config.yaml
norm_eps: 1e-05
qk_norm: false
parallel_block: true
schedule: "wsd"
final_lr_fraction: 0.0
Each number is 500 + 25 x the weight over its row's rms, rounded and kept within 0 to 999. Layers, rows and columns count from 0. Numbers have three digits each. The size before them is the row's rms in percent of the matrix's.

# layer 3 MLP up, 512x128, rms 0.0803, rows 20-30, columns 0-127
071:489510518476508478528504506493497506504515546471479522511496473454499485476541474486496513512483524479497515480511434470457498517553532476478506487523528482520555521531487540465533502519474489568470456503507486519527456513488522489517501499511478540497491452478513484520510485522538511516519501484498528458478509479515511495479479507471474510510509549487504532482442518519452497477458
122:512494460481524519520422490490466444473479509511522500480463506506488520516529509511488560524494510508481429520506493500517532521484516450527553506493486513502503479484487522494497523500460526507488511491534498472515484467483539497479538488445490487509486479458526493501518507486483478470558516487506529488498467517471538523493501511494581502532503506482523499497502476542476493511486
094:504507553504461493508493523526492514493542447434487527472479483523502496494507469482511530469516505518486489505463462484477466489512472553475484480487445508481541496490483498505487523507493485471481518440488495482510476466474490573514469510511486554521465531472478508488515470470488523516494492495505482497501516503492505494536491468511516472501498509529519560502529498442510535508468
088:497487500485482484510508503493483495502513480497513496499460494483471474507520486492522507466523482453481466556543526502498492490542506496517488503481546559514506504516509501455483517505508486498543493475484514545528528572481484549542506487499514527492535470490499526470499505433499535515503501514499514491465573464454542454517499506532489510531537482486513499496499541489502501504461
073:523459536524480504526477500492497538518511489494515507491547462509495475550513535496489507520503458452528487474502496500497491495554488489482502488506522542470465488499486518489499534538527495532518491471508524461495477516500492496550527457491487512479473479493501533506466507507535495474505516499507465492479531536524520475505484528445485556484486506445506454487485517529456475445544
127:489496536528480518513481520496520516502525486481509509491501539533516477537475499503486532488493470521528479497441516479448478546502484534445487471544463483525508548524466506475492494524519496510514483509490527498456531473501469463551504511497531484498495522547483507497496532519516547502458522521512528499492489517532478510498478491492476510502510492475524532519593506458490522494524
083:490559503531496504521536512467546489521468464489466477522521470515476498484454505480525497489487461507539501531486503493502507531535523497488469481496537484472474527508467498510469504531528512528539499505502496516502498525517540504516465455495488550486477509505533492503508447490509523514481518477525520448501525483541513491496464555500518501484503514461426442497527470510482512510514
080:487474466500457535518491495500535495505512478554536484533522450509548527523489508542525499470516471508491494518523517505505505510476507482527495469476482492501524466515497514466462483490504547466506470500496458470474517469471483475458476513503510480516490505507513555467530498477472517508447461522518537505507496473496487501512454503491523544524504474490514470470548515561471499536525
084:541552510470419475492491491504477524503498461525521538489523480516531472524511534513511534493501532569503500480446505520504486492472515496487460479471476496495507515477528537498492528503487482494490489527520485479538509480509508545456517517508547522523452484496499478476546529479491522463473491496513507529441499503538496532508497483508505507510526502489487451460474488486506513475480
100:472494508477541526544474501504496515475520520504487499450491505474535493477503483500540510489490465529491501524504470506493530429483437487476522496543494473493542498499511488516466527510569519505532485489503529492535522497548518484517546490489444530485545504477522519516518489468468502518490523473506483491496526499507487476502512538499516518482456467487499445465471489490503454482500
104:539491481530522499504450489454519469466451491486511488543480480533484509536514522529495505493477518539552501516498509497479527486491535506522518494544474477494522479538493531483495513535547472506482523536489503478521494447455521485473518503470520484470515511497467486475480481526545521472447508521527487513465482538489503523486452488465498549504525489497537493501510483511484489508551
# layer 3 MLP down (transposed), 512x128, rms 0.0802, rows 20-30, columns 0-127
095:513485504508486491492531508535500520478524510484461540479502443454507518466505486480497487456492483473488513479540502505433469478508490444489462515515528531477516474524470544474525481504515473531505479523494510499504467518491497515549486501526448523469502467498461499522492478498532528491518476463482503467445502510481479483484520530500491488490506527449493517483468526503436510471473
104:521501542516496473496529498522540491537497498468472490514543521471550478503487505499508479512535472504521571491492440517503481503526479510478456544492483486490472520506494510468494501516479498507542468536519533510533502528494453467469463515536477468491494498481494509427465542507512522528475465480508500500497517509525450496491482482508453485501502506534480479483496522456529517519500
104:462511473493498468486542469430505524490517511519518479556535495518485479529456504506544495500497492518497518469477486478512513494489454483536470516557504491486506488538482489478463520459511524534501486464500481517495505538532501463497519485464503468480488472506502517447505523497445536545545519497480502504478511517479517488478522561491481486515517464519510495529486479529523489466512
089:539541508468501458517497486482533525487487518505529451481533518498530501484483488496517502512459505570499501490493487490478469523512466487488527483462502446519462499493482521557472507469482472498529520485511471470479501497499541458452500481489505462467477468469471495447505527523509540482500491528493498513472496486511506484470526451505547508468488510489468502483515450498458482516502
120:497465570515503506510475494476500529529477472505525515482529458487505488513510517508509510499470458469516466472502489521465492518483485486504506500505510536451498499497476511469528553502530512522537497468506500456497514515498489472532533484494467518465477494483477523511463515502541483469504512508531455520484495509506473489464499491472464548475487525469508462524481519545450479421524
090:513529491529508458498499508531489513500470506473496535486505466517502507507551497477495467545542520459474541514500496506545532439495502476553506523461492500494484462505498492519468496454490478501456517477513491495571449492466473520444477510518507533498499513469502466502503515437495506498512474480485505495491513516503492512507565501504511537516513489500466479522457478492493536504484
092:499535480524488513486490514420494498520479475499481509499486521534514469471477533481521521497516474495532481527487495523473478489505461504511487484473569473552494505508481518497477455502530502501501528489458513508496456530524482561467495490525491525492469524524523459488467477514528475514481520510503519482519476503487480492467470538509461484481485509461427547501521491506542486483499
108:469519511498483508517498513450488525482505454520503545471484469494486468561537496513527494498491475489490516508491521557533518525498525485511505486497448492484520498501506507418484493542516497490498504546501463500536516478451474512487516506512494488479502541491502549492440489471497480512497468508507506488489493479483489477508459486499528501508459495531510463494528506551488498555559
097:540537533496468510487467492498540514489491492552486527513525494567465473484483508488521541468485531537488477500470502494481463519530504483465513510514460508528498495487522506504488466525502495488515521477524473447517480509456456512468460502547497507481512483484517508513541511510452471431480519524499506491470479539496521503484478483491495488499474485470497494482487469535437513483527
097:524496496538482505544506485505499481520527562518506496497475548474487484534498485466444500485489448482510491530488474520562459511486504487550458499457493490516485500509446515490493520516474468459495488528487481528504466533430522490486452514469531481486465483509499488488480507507513541482492478517492514519491498517492521500544486512477482509502527519540535541493455500492522516484510
096:463537518519496492497539464511542529526538520560494517479510557501534479495500510491507453480490473479486494508519445517536448508485509471488518495476517550510458525454502509505481527492502490504521474474501476552504495526503489526520471480542450508530512490501516521524518505500478497529527482506488506478548498457487526479483560505512502471464463504500488468492494456485509514523491